config.toml
n_layer = 26
d_model = 320
n_head = 5
n_kv_head = 1
head_dim = 64
d_mlp = 832
vocab_size = 11067
activation = "glu"
norm = "rmsnorm"
norm_place = "pre"
norm_eps = 1e-05
positions = "rope"
rope_base = 4170.0
rope_fraction = 0.5
qk_norm = false
attn_scale = 0.125
bias = "none"
tie_embeddings = false
parallel_block = false
extras = ["shifted keys", "a norm on each head", "value embeddings", "hashed n-gram embeddings", "skips across layers", "LayerScale"]
init = "normal"
init_std_qkv = 0.0271
init_std_o = 0.00376
init_std_up = 0.0271
init_std_down = 0.00233
optimizer = "adamw"
lr = 0.000997
beta1 = 0.95
beta2 = 0.99
weight_decay = 0.36
lr_head = 0.00413
grad_clip = 1.0
warmup_steps = 485
schedule = "cos"
final_lr_fraction = 0.1
batch_tokens = [65536, 131072]
seq_len = 768
doc_mask = true
train_tokens = 734600000
steps = 7842
dataset = "wikipedia_en"
Each number is 50 + 12 x the weight over the matrix's rms, rounded and kept within 0 to 99. Layers, rows and columns count from 0.

# layer 12 MLP up, 832x320, rms 0.0358, rows 631-739, columns 128-191
18 42 53 34 60 43 42 29 59 55 64 46 22 58 43 62 54 42 45 48 67 33 47 62 40 62 39 57 47 40 66 51 63 53 56 39 22 55 65 50 51 18 42 40 26 72 36 43 35 43 28 62 43 52 50 52 39 43 43 69 63 54 58 50
55 16 51 67 48 40 48 41 51 39 41 69 42 56 64 44 37 78 67 31 68 74 58 51 64 47 54 36 62 28 37 47 35 43 55 33 37 46 61 54 45 52 50 36 68 45 67 44 40 48 58 72 48 53 46 42 63 52 35 55 36 43 48 42
49 25 38 43 47 58 68 56 75 40 59 35 51 61 34 46 56 47 81 59 41 57 44 40 32 61 60 67 46 44 49 31 58 46 45 62 50 55 60 52 49 49 61 41 46 72 68 30 42 46 60 62 40 58 58 29 59 60 91 43 55 74 54 54
50 54 42 72 43 46 61 50 49 52 35 51 59 62 52 35 53 68 37 48 62 56 22 51 47 45 26 34 58 70 72 48 39 41 62 60 58 42 57 42 45 67 25 65 60 76 36 37 83 60 60 56 24 49 70 50 47 64 53 50 35 42 40 40
54 68 38 63 44 41 66 41 35 67 63 09 62 38 67 34 38 36 32 37 39 34 52 49 70 45 34 53 61 56 39 42 44 43 44 53 70 41 61 56 29 45 37 44 60 47 48 32 38 54 54 18 50 29 46 26 36 70 74 35 53 60 50 36
76 62 43 61 62 48 53 57 61 50 45 63 45 30 37 45 50 58 29 59 40 46 45 59 64 53 49 39 49 60 43 54 37 66 42 58 63 40 45 48 33 48 61 57 36 39 53 55 48 34 36 67 38 64 48 57 63 36 40 57 36 47 52 40
56 51 61 07 69 42 56 44 69 55 46 41 53 52 64 62 52 47 62 21 58 54 55 35 60 49 40 48 41 40 54 67 65 60 53 43 70 43 61 51 38 57 49 43 36 34 56 52 31 34 58 66 55 60 62 35 45 55 28 50 46 66 31 60
74 57 60 67 61 43 29 51 55 39 59 50 59 53 48 49 44 38 46 54 41 39 54 51 64 42 54 66 47 49 58 54 65 44 56 81 51 50 47 57 34 53 41 51 57 37 62 54 59 49 46 80 55 31 42 58 49 52 26 59 56 61 69 67
55 87 35 29 02 53 55 68 44 44 56 47 27 20 34 55 62 46 36 20 47 64 40 29 51 60 49 47 57 41 60 60 51 45 66 40 31 55 39 33 20 35 36 45 39 41 34 54 48 46 61 55 42 59 36 50 69 43 44 46 55 36 52 18
38 57 47 72 29 67 47 45 39 50 34 31 80 53 55 64 56 58 51 58 38 47 47 55 59 33 48 71 53 60 53 52 55 63 58 46 53 58 65 36 54 53 69 49 33 70 19 47 46 31 46 56 67 51 23 66 41 35 21 52 61 35 54 49
64 33 30 68 29 55 50 48 47 40 40 57 34 39 46 81 42 55 37 49 63 61 42 40 55 46 68 63 34 51 58 41 55 30 39 46 49 49 45 20 48 60 43 38 61 36 47 59 58 61 27 33 44 55 37 41 44 69 39 55 53 60 37 51
59 57 47 62 50 59 46 39 54 61 53 47 77 24 46 47 59 38 49 33 65 74 77 44 45 55 54 53 70 53 58 59 51 61 48 49 44 45 49 64 51 48 41 48 48 56 71 52 64 53 51 54 78 40 37 49 61 61 45 53 58 28 53 39
60 43 40 48 43 53 61 52 47 52 54 60 26 49 43 60 50 50 47 50 61 75 42 43 48 44 54 68 68 26 36 43 50 59 49 38 40 58 44 36 62 60 41 55 54 52 43 51 50 39 43 40 70 55 46 43 59 51 63 47 29 70 43 43
34 42 43 53 42 48 32 42 42 55 63 52 53 42 54 27 60 57 56 38 50 48 42 39 35 40 46 45 40 58 50 55 53 39 42 50 39 40 52 42 41 54 48 81 53 47 67 56 76 72 51 46 56 70 47 38 76 53 38 43 42 58 68 52
48 55 33 47 50 42 62 47 50 56 49 49 55 38 75 53 55 39 35 50 43 53 79 59 39 44 65 73 29 53 60 36 32 41 53 51 38 40 58 47 60 64 33 37 52 42 46 45 62 67 71 30 73 53 73 65 64 37 30 39 56 63 56 43
33 51 34 49 78 44 44 44 43 48 45 61 25 65 50 44 51 52 74 40 64 73 54 52 49 61 39 70 58 54 53 36 50 58 21 52 56 57 44 46 26 55 57 56 48 30 71 53 48 36 55 43 41 54 60 51 55 29 66 46 38 56 43 46
44 36 53 51 31 58 56 48 47 56 40 80 48 39 38 38 52 46 41 55 48 17 54 62 68 57 49 45 36 70 35 40 51 66 60 38 35 65 41 72 52 47 35 64 54 56 35 46 45 64 47 48 27 62 35 47 54 40 57 67 48 55 47 57
67 52 49 39 47 67 77 41 40 43 53 29 57 44 43 41 53 45 43 54 50 55 40 39 58 61 52 71 71 54 63 50 57 44 44 30 75 81 49 51 27 49 41 51 49 76 46 57 81 44 62 37 60 68 55 40 59 52 47 62 80 44 30 46
46 61 57 58 70 43 35 55 43 81 40 50 73 61 35 73 56 35 59 44 40 58 55 53 40 40 42 34 52 34 66 49 56 62 53 61 37 48 44 37 61 59 67 37 60 44 48 41 52 55 35 63 48 54 33 60 53 44 49 47 54 68 46 58
42 35 61 50 44 45 55 64 42 25 47 35 58 40 47 53 62 48 48 45 53 39 74 48 53 52 40 50 39 56 60 51 62 40 58 17 64 43 46 86 53 48 58 55 70 55 63 36 56 57 71 51 41 53 51 58 32 44 43 49 54 45 59 49
36 79 72 26 57 66 66 37 59 39 26 63 49 30 51 28 44 36 61 77 59 62 56 72 45 29 38 56 54 74 49 50 60 61 58 69 71 55 40 36 60 70 32 52 35 62 43 27 33 54 41 54 67 63 39 51 48 49 43 62 44 69 50 77
65 62 66 48 54 58 55 24 57 38 54 51 43 26 41 28 30 52 54 56 51 36 70 40 57 76 28 71 60 35 47 95 49 67 76 32 65 52 47 45 57 35 62 62 47 61 42 30 43 45 38 50 82 61 60 38 22 52 25 57 37 51 73 74
42 39 52 44 49 41 51 54 49 35 52 52 48 39 27 24 37 53 47 39 58 39 51 50 47 49 57 40 68 63 42 47 47 40 48 34 49 46 31 63 42 48 54 64 42 65 56 53 41 39 34 54 45 36 60 46 43 50 51 53 65 43 79 54
32 36 47 42 45 48 69 54 35 62 70 51 43 61 34 67 25 66 43 54 47 39 37 62 44 52 52 47 42 44 54 43 46 34 65 30 37 58 45 38 74 29 42 50 29 56 47 43 49 59 42 50 54 54 63 41 42 65 52 60 31 50 55 52
40 27 56 49 74 44 51 46 48 50 35 47 53 64 61 75 45 41 39 20 52 52 55 57 46 40 59 49 55 43 59 41 42 58 62 39 48 46 60 36 37 41 40 36 54 57 41 59 38 59 31 49 35 62 55 65 24 49 51 59 70 66 41 46
47 49 54 42 42 45 40 69 39 38 57 40 52 32 53 47 48 49 47 57 68 50 51 37 30 47 72 25 46 50 38 37 58 64 29 38 30 48 64 62 53 41 52 35 45 32 51 26 39 42 38 41 50 42 40 59 46 51 45 38 43 52 51 44
55 55 45 71 45 48 45 47 42 41 55 60 26 47 53 56 47 40 35 32 36 43 61 31 61 48 48 59 51 24 39 56 58 38 51 40 62 51 47 39 45 39 61 40 31 52 46 55 41 43 31 57 42 38 42 62 56 22 52 50 44 55 59 55
49 65 55 61 54 63 51 48 50 59 52 42 40 45 55 31 53 57 70 47 42 52 72 54 64 29 43 58 35 53 42 51 62 48 51 53 52 33 59 57 52 44 47 62 40 33 47 42 55 48 47 50 29 54 63 38 49 46 42 47 54 54 46 49
45 53 54 56 38 70 47 58 53 63 39 49 62 57 47 57 60 26 54 38 55 42 48 37 40 48 42 56 30 49 32 58 52 49 44 64 60 50 69 45 36 74 41 69 59 42 59 44 46 33 56 32 45 50 17 48 64 42 69 52 54 59 39 51
43 57 49 57 44 49 51 28 64 39 36 61 51 25 74 59 45 28 39 57 55 52 62 41 78 50 41 62 23 31 53 62 66 46 48 58 53 43 50 77 43 43 74 51 48 62 31 39 64 34 44 47 52 25 43 52 37 33 26 60 31 47 49 48
51 41 56 49 39 66 96 42 57 43 57 48 69 56 45 55 35 54 41 40 37 52 56 52 53 65 30 43 57 59 43 57 42 53 49 65 48 37 50 50 45 29 48 46 55 55 23 42 53 44 80 56 68 38 44 53 56 45 51 47 50 58 56 47
47 31 61 53 64 50 53 61 49 40 43 44 30 69 53 60 51 59 58 54 56 40 71 53 57 26 43 66 31 75 24 42 38 33 55 49 30 41 23 23 48 51 49 40 03 49 52 32 42 62 52 66 55 54 66 38 47 52 59 37 63 51 24 35
46 40 60 58 59 28 50 39 49 52 54 44 54 53 69 51 44 52 55 55 52 58 31 63 47 37 63 44 52 57 38 45 50 57 52 44 37 46 62 38 61 53 39 35 47 70 41 51 59 37 29 43 33 36 40 65 41 27 48 50 65 61 65 51
70 48 45 51 30 56 40 43 55 41 50 51 49 50 60 37 51 33 43 56 46 62 42 58 40 53 52 46 51 69 52 37 66 59 52 61 60 58 57 66 32 35 60 68 38 47 59 35 57 61 73 41 52 46 41 36 56 44 28 51 50 36 56 52
40 47 47 52 49 37 58 59 52 50 48 38 45 49 44 38 28 68 62 60 36 73 38 44 30 55 45 39 48 63 46 32 70 57 43 41 32 49 63 52 34 45 84 47 52 49 65 58 58 42 75 63 74 52 56 40 55 31 41 46 54 59 47 44
43 64 44 27 60 50 61 51 52 59 45 52 65 25 58 67 34 73 54 49 56 55 63 50 51 49 29 70 56 61 46 44 40 35 42 51 79 48 56 54 51 60 41 53 55 55 53 43 64 33 66 48 51 48 41 60 51 70 54 48 57 47 43 41
54 59 43 71 47 39 65 39 51 52 80 47 47 75 42 32 46 39 42 48 47 40 42 52 66 60 54 66 30 67 55 42 31 71 31 37 35 60 55 39 43 70 53 72 59 57 62 35 68 53 57 49 45 75 40 44 73 44 68 61 54 47 32 27
37 50 64 61 48 55 43 76 30 49 59 58 57 78 72 37 48 36 60 55 36 60 70 49 62 30 50 29 41 37 67 42 52 83 49 51 59 60 77 52 39 56 31 24 34 52 41 60 63 58 46 56 53 62 50 40 57 27 50 44 23 47 44 44
50 63 30 64 58 54 52 45 53 47 64 54 38 56 50 65 53 50 38 41 45 62 41 49 75 50 44 64 55 29 54 42 64 45 69 62 59 49 68 59 51 66 34 66 47 53 38 46 46 35 39 27 71 42 50 38 41 50 53 32 52 40 48 41
43 48 30 56 67 46 50 54 42 59 40 61 53 62 44 59 56 34 64 48 59 56 62 31 60 48 57 38 43 25 68 57 23 58 45 58 46 46 52 50 41 33 51 69 35 42 49 54 36 70 54 43 58 44 82 36 43 40 62 44 47 50 63 51
42 57 59 40 52 52 55 59 65 69 54 36 68 57 50 54 47 63 39 46 27 42 50 48 54 55 45 56 42 41 58 58 44 30 23 42 68 53 64 70 56 57 29 45 44 66 56 46 48 28 42 59 62 56 53 51 35 48 55 43 48 45 53 34
74 29 49 47 57 38 51 54 60 48 48 55 44 45 48 33 53 38 57 41 67 69 19 47 61 36 47 50 39 44 71 38 44 36 64 45 52 40 73 51 50 47 35 46 50 65 47 49 53 48 40 51 57 51 11 59 44 48 48 42 52 53 34 62
70 33 42 64 36 45 39 63 32 50 27 44 74 55 76 49 44 37 13 34 50 33 70 46 33 53 41 44 36 21 38 36 62 41 43 37 59 50 54 59 46 66 45 47 57 57 77 72 50 64 34 42 42 48 46 52 41 40 42 64 50 56 21 72
57 51 36 58 70 55 55 39 70 61 40 40 46 57 52 56 34 44 31 56 69 63 26 46 41 49 24 41 56 04 55 55 39 48 60 48 38 77 59 29 47 60 43 48 35 54 43 48 57 38 64 43 54 36 67 47 50 46 46 53 53 36 56 41
07 41 47 57 64 45 58 71 43 70 38 36 54 42 53 39 48 53 64 55 35 44 35 17 44 77 68 60 67 44 56 16 48 60 48 63 37 65 21 79 22 23 52 42 59 66 61 46 48 64 51 41 61 51 32 29 71 67 76 61 10 48 56 46
71 40 54 54 61 32 58 28 56 43 58 32 52 35 46 57 52 64 60 57 52 67 60 48 36 52 57 67 53 70 32 41 56 40 75 24 68 47 76 63 46 57 56 57 38 50 62 37 52 46 62 47 49 31 44 85 39 51 55 41 62 45 65 50
51 54 60 65 47 68 43 53 48 53 57 66 29 28 50 31 56 62 93 54 57 42 54 70 65 43 53 54 50 48 46 58 31 55 68 36 41 45 32 74 45 52 44 67 38 32 59 61 65 57 56 58 43 30 42 62 60 55 31 43 62 46 72 58
53 42 60 46 50 33 40 33 66 44 48 52 68 52 50 55 30 52 67 61 10 33 39 32 48 44 69 48 60 62 38 49 42 39 27 56 47 55 47 66 44 42 81 47 40 58 51 50 52 40 37 52 39 51 21 51 53 43 47 49 64 64 44 34
56 53 51 34 46 49 41 54 48 43 45 43 55 30 46 64 46 54 54 54 48 44 35 54 55 62 55 48 31 49 58 51 64 36 44 58 36 45 41 41 34 40 25 53 55 44 34 62 63 46 54 36 66 55 77 66 50 60 60 70 50 35 34 43
43 41 42 57 70 45 49 38 25 58 44 39 77 55 67 52 44 52 43 55 79 58 54 44 54 47 32 59 45 27 64 40 39 68 60 57 18 62 38 46 60 56 59 37 49 43 56 39 38 68 37 71 38 33 49 45 59 33 38 52 41 31 53 46
39 55 49 38 49 38 56 44 50 61 70 69 48 71 37 51 39 31 39 50 47 49 47 43 52 55 26 52 46 49 53 45 38 46 45 73 34 52 42 43 44 50 47 68 40 51 46 53 49 58 38 65 22 51 43 62 60 36 59 47 64 45 47 57
35 50 24 71 79 36 54 75 61 44 49 40 46 59 41 69 47 55 52 29 54 43 43 43 49 58 51 53 57 42 52 35 54 09 54 52 46 60 46 44 40 43 55 51 44 32 44 31 67 35 42 42 42 59 61 61 68 55 31 67 51 44 62 46
50 39 40 45 55 49 40 64 70 53 43 45 31 42 41 55 51 46 40 48 45 61 54 66 51 45 45 66 55 54 51 46 52 58 51 57 61 54 38 53 49 60 51 36 43 53 48 50 39 31 49 44 47 53 60 50 69 54 25 42 86 43 54 27
34 49 58 39 50 63 57 48 20 42 39 41 62 54 38 48 61 50 43 41 49 44 58 45 60 55 58 57 46 50 49 59 50 47 31 61 38 54 61 47 48 40 38 68 44 45 46 58 58 52 43 63 49 58 48 59 44 66 11 66 48 82 55 27
38 52 47 61 71 48 40 68 42 35 41 51 53 57 53 70 61 58 53 45 50 36 60 61 56 54 42 47 53 53 62 56 62 51 50 64 45 40 41 44 51 59 44 62 45 63 65 43 48 46 78 47 33 55 65 46 51 50 54 50 63 52 50 59
56 47 53 40 41 44 50 44 34 38 44 28 44 45 60 45 38 35 27 55 40 30 46 42 74 50 41 49 60 54 64 66 55 53 54 50 52 54 67 45 72 47 37 37 60 45 47 41 43 43 50 49 54 49 34 60 43 55 46 61 37 61 43 48
64 46 51 50 64 52 56 38 55 47 47 59 58 48 56 63 52 36 48 43 50 37 37 55 60 59 64 55 62 44 60 46 46 52 59 62 50 61 47 51 44 49 34 44 63 31 50 58 62 12 31 55 38 55 46 80 48 43 74 51 54 71 40 41
34 55 57 42 52 50 50 39 52 34 49 42 35 73 28 57 50 65 71 43 51 33 47 47 44 57 47 49 42 55 46 37 52 56 51 69 51 47 52 46 52 63 49 66 34 52 45 49 58 51 47 64 36 31 49 40 51 57 62 46 36 45 61 64
58 50 75 37 50 50 64 34 48 68 59 39 61 44 61 75 30 87 47 62 49 52 56 65 68 30 67 23 52 62 56 53 66 56 70 64 53 33 76 72 41 55 47 41 81 46 58 58 48 42 61 54 49 42 45 56 69 74 53 62 38 58 50 53
64 34 51 73 26 52 52 66 83 40 57 53 50 53 41 65 36 60 50 58 50 44 33 60 42 57 63 52 47 35 33 57 49 52 62 57 65 43 42 48 58 38 52 46 53 41 55 57 88 70 42 44 43 90 72 27 41 45 63 34 27 59 40 69
65 51 37 36 63 59 55 45 50 59 48 34 50 58 30 35 69 68 51 45 42 57 52 30 60 32 59 43 45 32 55 70 65 56 47 52 56 46 38 52 40 67 45 55 49 55 50 45 51 58 57 61 53 52 41 56 50 67 48 58 34 69 40 52
63 60 44 76 50 38 50 51 64 53 38 50 27 59 58 66 71 67 70 65 28 49 44 52 55 49 54 64 61 56 59 48 44 46 67 66 60 43 54 61 62 26 56 37 54 73 62 32 45 55 61 40 45 54 59 34 51 61 56 41 40 47 52 59
57 60 39 61 56 48 46 43 56 62 49 62 56 47 36 60 45 31 40 46 35 35 57 45 55 57 38 30 63 55 53 51 63 66 52 60 64 48 35 52 40 36 55 38 42 64 52 45 41 60 58 48 44 41 55 49 50 53 53 47 45 38 48 57
72 45 51 69 62 67 61 53 48 39 33 50 51 44 44 51 61 54 37 66 47 59 68 29 53 74 48 39 42 52 55 55 55 57 47 57 44 46 61 27 58 39 56 34 34 34 48 57 62 52 44 53 60 58 43 56 47 43 38 47 46 55 56 50
63 50 57 51 64 57 48 76 41 45 53 30 39 58 47 34 58 52 58 58 50 53 65 42 57 36 48 47 51 53 36 52 31 53 65 27 41 50 38 42 50 51 51 62 49 54 57 42 45 59 59 48 63 43 55 47 48 61 57 64 44 51 44 59
38 24 60 71 23 68 30 51 59 28 37 77 40 63 59 33 61 45 51 55 48 39 62 31 44 39 46 52 60 56 30 85 57 73 39 47 45 51 55 62 57 42 61 58 49 50 52 41 49 66 56 59 21 39 46 57 56 43 50 56 39 48 65 64
39 63 37 72 57 50 62 30 68 55 52 61 51 55 60 53 49 40 75 48 64 53 39 48 67 54 77 66 60 39 56 56 43 53 49 50 47 28 40 56 51 45 27 78 50 60 63 53 29 48 65 51 58 30 69 49 73 51 46 48 48 56 49 62
51 24 56 47 55 66 50 64 51 50 38 54 54 35 49 56 67 72 43 46 62 59 55 95 31 75 31 47 47 73 58 54 60 39 48 52 79 55 50 26 41 47 39 62 65 56 48 84 82 46 51 38 57 50 56 26 47 59 58 47 70 56 56 61
22 35 62 55 65 81 56 63 46 51 50 42 40 42 46 48 51 46 42 44 33 46 44 48 33 37 36 80 53 50 55 45 39 57 56 48 38 57 60 56 66 43 56 59 89 32 46 32 49 77 45 43 41 53 36 40 50 57 63 47 34 64 47 55
48 37 52 40 46 49 52 53 52 60 49 52 49 48 62 43 45 49 67 44 61 81 59 48 37 54 37 51 52 62 53 36 50 68 50 43 41 55 26 42 74 43 59 50 54 39 48 56 52 63 52 64 55 61 45 44 41 41 58 34 55 44 57 66
43 46 56 48 57 47 49 57 50 67 44 53 61 49 37 57 49 51 73 57 38 52 56 32 38 54 55 54 59 26 64 51 34 63 31 74 34 59 51 63 58 49 64 67 21 53 45 43 47 45 60 62 38 40 43 50 51 45 46 42 46 52 59 47
38 61 52 35 40 55 44 48 43 57 33 41 49 37 44 50 65 53 35 61 78 37 58 54 69 57 50 32 41 49 79 49 51 45 65 58 50 27 30 42 67 31 72 40 41 34 49 58 47 41 50 56 42 57 37 52 54 73 47 42 64 66 38 46
50 52 51 65 34 38 69 51 37 58 60 37 56 38 44 57 37 58 51 42 55 63 42 52 47 57 16 42 41 49 50 49 40 47 43 46 62 62 51 47 56 48 43 40 49 57 41 53 57 37 45 44 68 39 50 46 52 56 53 71 56 53 34 47
21 60 64 57 40 50 66 41 37 56 87 37 45 57 60 48 46 25 42 35 18 48 44 52 33 45 80 54 39 53 47 43 57 45 37 74 44 56 65 37 61 47 43 42 52 38 45 47 35 62 60 57 44 46 43 52 44 57 58 58 60 72 59 70
47 26 53 38 29 55 38 46 40 73 45 70 61 45 38 31 52 20 62 45 45 69 36 53 46 59 55 61 52 45 41 48 67 68 30 59 63 29 64 67 50 55 46 26 47 67 21 39 26 67 63 51 59 24 56 37 44 46 53 69 40 36 68 54
50 34 38 55 40 38 67 61 54 38 49 50 50 58 59 35 34 62 53 21 38 63 24 56 49 47 56 59 67 61 43 51 58 61 54 60 56 44 64 59 29 76 39 58 46 57 36 57 49 76 63 59 45 44 50 42 45 59 65 49 38 54 50 57
45 34 48 59 56 38 40 62 52 43 47 53 46 64 50 48 39 51 43 32 43 71 67 32 49 55 49 65 44 50 63 70 44 42 54 64 45 49 70 50 40 71 45 55 57 43 51 35 45 60 48 38 45 58 56 42 46 36 40 41 62 41 57 46
31 62 54 47 58 47 27 41 38 38 51 58 44 60 59 42 42 55 53 45 59 53 64 65 77 41 53 40 49 36 47 49 67 51 40 65 33 63 49 59 53 49 52 53 57 53 68 48 56 51 43 37 51 35 75 54 36 53 46 45 44 23 64 46
75 55 49 50 43 52 47 46 66 58 32 29 60 43 49 29 39 55 49 48 54 63 54 39 66 55 59 40 35 51 44 63 49 46 41 47 62 47 58 55 51 52 52 44 76 26 46 40 51 39 48 42 43 42 30 16 40 57 50 40 49 33 45 40
53 45 66 37 30 45 58 53 60 29 51 69 62 45 36 64 54 48 45 57 54 57 52 43 62 51 40 44 49 58 47 75 33 36 40 46 37 33 39 31 44 57 39 55 68 35 36 68 50 32 40 70 65 49 57 73 39 32 61 31 59 52 43 37
45 45 47 55 44 46 53 54 48 30 44 34 59 57 43 60 55 59 63 54 49 31 42 57 43 52 60 54 55 60 50 45 61 54 54 35 63 68 44 33 66 57 68 62 48 33 26 57 32 40 43 34 39 61 43 36 55 23 53 39 53 56 74 59
64 49 42 43 49 46 54 54 43 41 31 48 51 52 48 35 61 52 13 47 49 51 69 47 33 61 37 53 63 80 59 52 80 52 37 60 58 54 46 51 48 77 41 39 75 52 52 19 47 65 50 53 58 40 52 57 45 42 48 52 45 27 63 48
71 26 50 49 51 72 40 67 55 48 57 45 18 57 52 89 64 67 71 34 38 42 55 38 40 41 45 39 53 54 41 56 42 50 57 42 38 49 50 40 30 61 51 44 36 22 65 23 43 56 50 44 71 54 65 74 64 51 46 82 48 48 43 57
47 39 38 65 49 47 36 22 47 59 42 55 39 57 61 31 51 32 39 43 35 66 46 28 24 42 35 67 31 43 48 52 31 32 69 47 51 45 56 37 66 45 41 42 40 59 56 73 46 47 36 56 55 42 55 63 45 41 44 61 54 51 41 57
39 34 43 37 77 41 28 68 27 64 58 31 51 30 67 53 74 44 33 45 80 77 50 34 52 41 54 76 79 67 38 58 40 61 58 28 66 58 55 61 45 65 53 44 52 26 41 52 75 58 58 64 73 51 57 54 44 71 49 74 77 19 62 67
43 30 42 59 39 34 44 70 57 52 56 55 48 52 50 66 37 69 43 56 39 53 26 79 35 39 52 39 81 36 45 40 56 47 58 40 58 48 65 52 56 47 53 48 53 69 73 43 39 63 45 55 35 38 71 45 64 33 37 62 40 55 34 47
60 65 35 44 63 58 49 39 54 50 83 46 54 42 53 65 38 37 33 59 70 47 45 52 58 42 64 51 39 48 49 50 35 40 61 58 32 41 55 42 54 59 58 45 59 44 46 44 59 33 42 49 43 69 53 37 50 48 58 45 62 50 52 59
51 16 52 38 49 52 56 59 31 37 35 39 50 42 62 32 28 66 44 65 52 55 75 37 33 51 55 42 69 52 57 47 72 55 90 54 47 38 75 51 48 49 43 44 58 29 49 61 57 42 26 41 57 62 46 63 46 45 51 35 52 67 45 55
58 35 49 38 35 40 71 41 52 27 63 43 74 30 79 40 38 73 60 43 61 41 72 60 55 51 49 52 55 64 62 41 56 58 36 57 46 50 57 55 65 39 53 50 43 55 47 47 67 38 50 32 49 75 51 34 62 39 40 56 69 60 50 58
54 41 57 45 38 41 52 34 42 63 62 42 44 39 62 48 76 50 34 73 65 46 36 33 48 46 61 39 62 30 48 44 42 59 47 58 41 49 34 52 38 43 90 41 25 24 60 36 58 37 38 49 39 57 30 58 47 40 59 37 38 37 51 67
44 45 51 39 82 57 60 40 66 70 40 39 49 46 84 36 61 82 62 55 65 42 72 29 66 46 82 54 45 57 61 62 47 66 42 62 47 55 29 40 50 69 47 52 40 57 54 33 52 55 59 50 68 48 58 48 67 62 66 49 44 68 57 71
34 64 44 61 76 66 46 60 36 52 59 31 63 70 47 51 44 42 52 34 64 56 66 43 58 47 34 55 56 67 51 34 58 56 42 42 52 60 34 35 50 73 60 61 41 42 61 70 49 60 56 55 45 52 35 28 38 59 55 44 47 34 38 48
55 51 46 61 38 48 54 48 15 46 34 46 58 51 43 31 56 62 54 48 51 23 38 62 29 38 34 44 70 48 69 78 60 43 67 50 60 63 56 55 36 51 52 65 62 63 52 40 56 22 57 44 61 48 42 57 47 42 53 45 64 47 43 37
54 48 33 39 29 41 50 44 49 22 54 29 26 43 54 64 47 36 35 45 42 65 74 42 85 41 38 42 62 60 49 37 36 68 65 55 37 62 57 13 22 50 68 76 59 56 60 20 33 41 40 64 58 68 52 53 19 50 41 48 39 40 58 55
24 50 36 43 59 42 40 42 39 58 43 21 54 21 33 44 22 33 66 27 45 53 54 33 51 40 60 51 43 60 47 59 45 51 37 47 43 50 80 47 25 21 48 41 40 42 31 46 40 57 19 49 55 33 29 26 38 49 54 65 55 65 74 50
63 48 53 50 65 56 55 50 41 53 37 51 48 57 44 47 69 44 44 46 41 38 52 44 61 52 56 52 64 46 54 55 53 57 33 65 37 45 62 46 19 65 58 49 45 50 67 53 62 31 50 53 27 40 64 65 63 58 36 52 33 53 45 54
56 72 48 50 66 45 45 62 38 58 26 44 52 42 66 50 62 64 60 39 49 76 45 29 58 54 58 51 32 68 39 44 43 68 39 74 41 51 60 68 41 36 50 59 51 42 48 67 50 66 49 54 51 65 38 61 49 58 28 47 59 75 40 56
48 45 29 51 33 55 67 68 44 71 27 53 56 49 36 62 39 57 66 51 70 41 55 26 49 51 32 50 67 59 41 54 60 61 42 23 44 51 44 47 72 45 55 64 39 53 57 49 48 34 53 47 56 41 65 48 42 36 45 76 68 32 39 55
59 51 51 46 54 53 63 60 47 38 56 32 43 55 37 42 36 60 43 46 62 48 52 30 40 42 37 53 56 27 55 46 46 51 53 74 54 48 55 52 46 57 62 53 44 29 36 49 22 54 42 59 46 61 60 56 59 45 55 72 48 80 55 54
74 49 53 36 48 42 63 75 45 49 66 55 68 44 69 18 75 73 43 25 61 26 29 51 40 38 42 53 71 51 41 44 56 54 76 69 61 47 62 41 61 59 69 57 41 51 73 61 54 66 43 50 35 72 27 49 55 46 71 54 48 50 49 41
48 40 58 49 59 49 47 39 56 60 53 51 48 50 64 40 45 53 42 60 64 41 58 57 49 59 49 56 75 48 54 55 49 35 53 39 57 66 65 61 51 40 45 59 24 58 48 68 48 25 38 53 45 59 47 48 34 36 44 40 53 49 52 54
54 69 58 57 49 49 46 46 55 63 55 41 78 60 58 52 61 63 34 38 62 22 35 46 44 59 49 43 47 47 62 68 51 54 54 38 55 57 41 38 65 34 64 56 28 66 56 40 42 56 52 49 45 43 38 43 50 47 62 48 25 40 44 46
76 54 30 47 49 28 41 33 44 52 61 52 51 52 60 41 58 61 52 49 52 56 36 47 42 64 72 46 50 49 32 33 53 76 70 63 59 53 40 34 44 36 27 31 52 56 52 32 46 62 44 48 66 42 69 26 36 44 59 56 46 28 53 38
51 37 62 62 57 46 58 62 63 52 39 39 21 43 46 55 43 31 30 54 45 61 56 70 45 50 68 68 47 47 59 43 66 66 49 69 42 65 62 56 52 56 50 33 75 69 51 54 56 43 49 47 54 39 49 43 55 62 60 51 44 72 82 45
41 59 75 49 46 55 14 35 51 40 48 51 39 63 44 60 62 40 61 58 46 41 72 50 55 47 38 55 53 54 56 78 36 54 42 36 46 55 48 59 60 44 43 44 59 38 60 57 51 46 40 56 56 54 58 69 44 39 19 46 67 55 76 38
55 38 24 51 53 49 51 45 57 64 44 50 58 57 26 81 52 38 46 43 51 53 58 49 63 74 31 28 36 29 40 42 56 46 49 37 48 48 54 63 39 52 48 56 38 50 53 76 39 48 36 28 65 39 32 58 55 48 44 68 59 59 48 32
36 61 67 56 56 50 51 79 59 69 72 26 51 55 61 37 13 75 37 33 60 48 56 61 44 66 49 69 49 46 54 36 43 54 66 37 54 44 70 44 50 57 46 21 42 57 60 53 36 53 69 48 52 61 28 46 69 58 69 58 28 47 34 60
65 63 57 43 75 48 55 40 47 49 59 57 60 62 45 54 40 46 75 51 52 43 58 45 60 57 51 39 38 67 52 61 58 55 50 41 60 64 51 57 54 61 82 64 56 44 28 79 35 64 55 33 74 43 45 52 29 59 45 71 40 47 57 65
72 38 50 57 51 59 43 48 73 66 40 57 64 44 36 47 50 51 54 58 52 45 50 49 57 48 45 55 59 53 58 58 52 56 50 39 53 47 55 43 33 34 64 40 56 44 54 32 74 70 60 52 26 29 58 46 49 54 54 41 49 46 62 60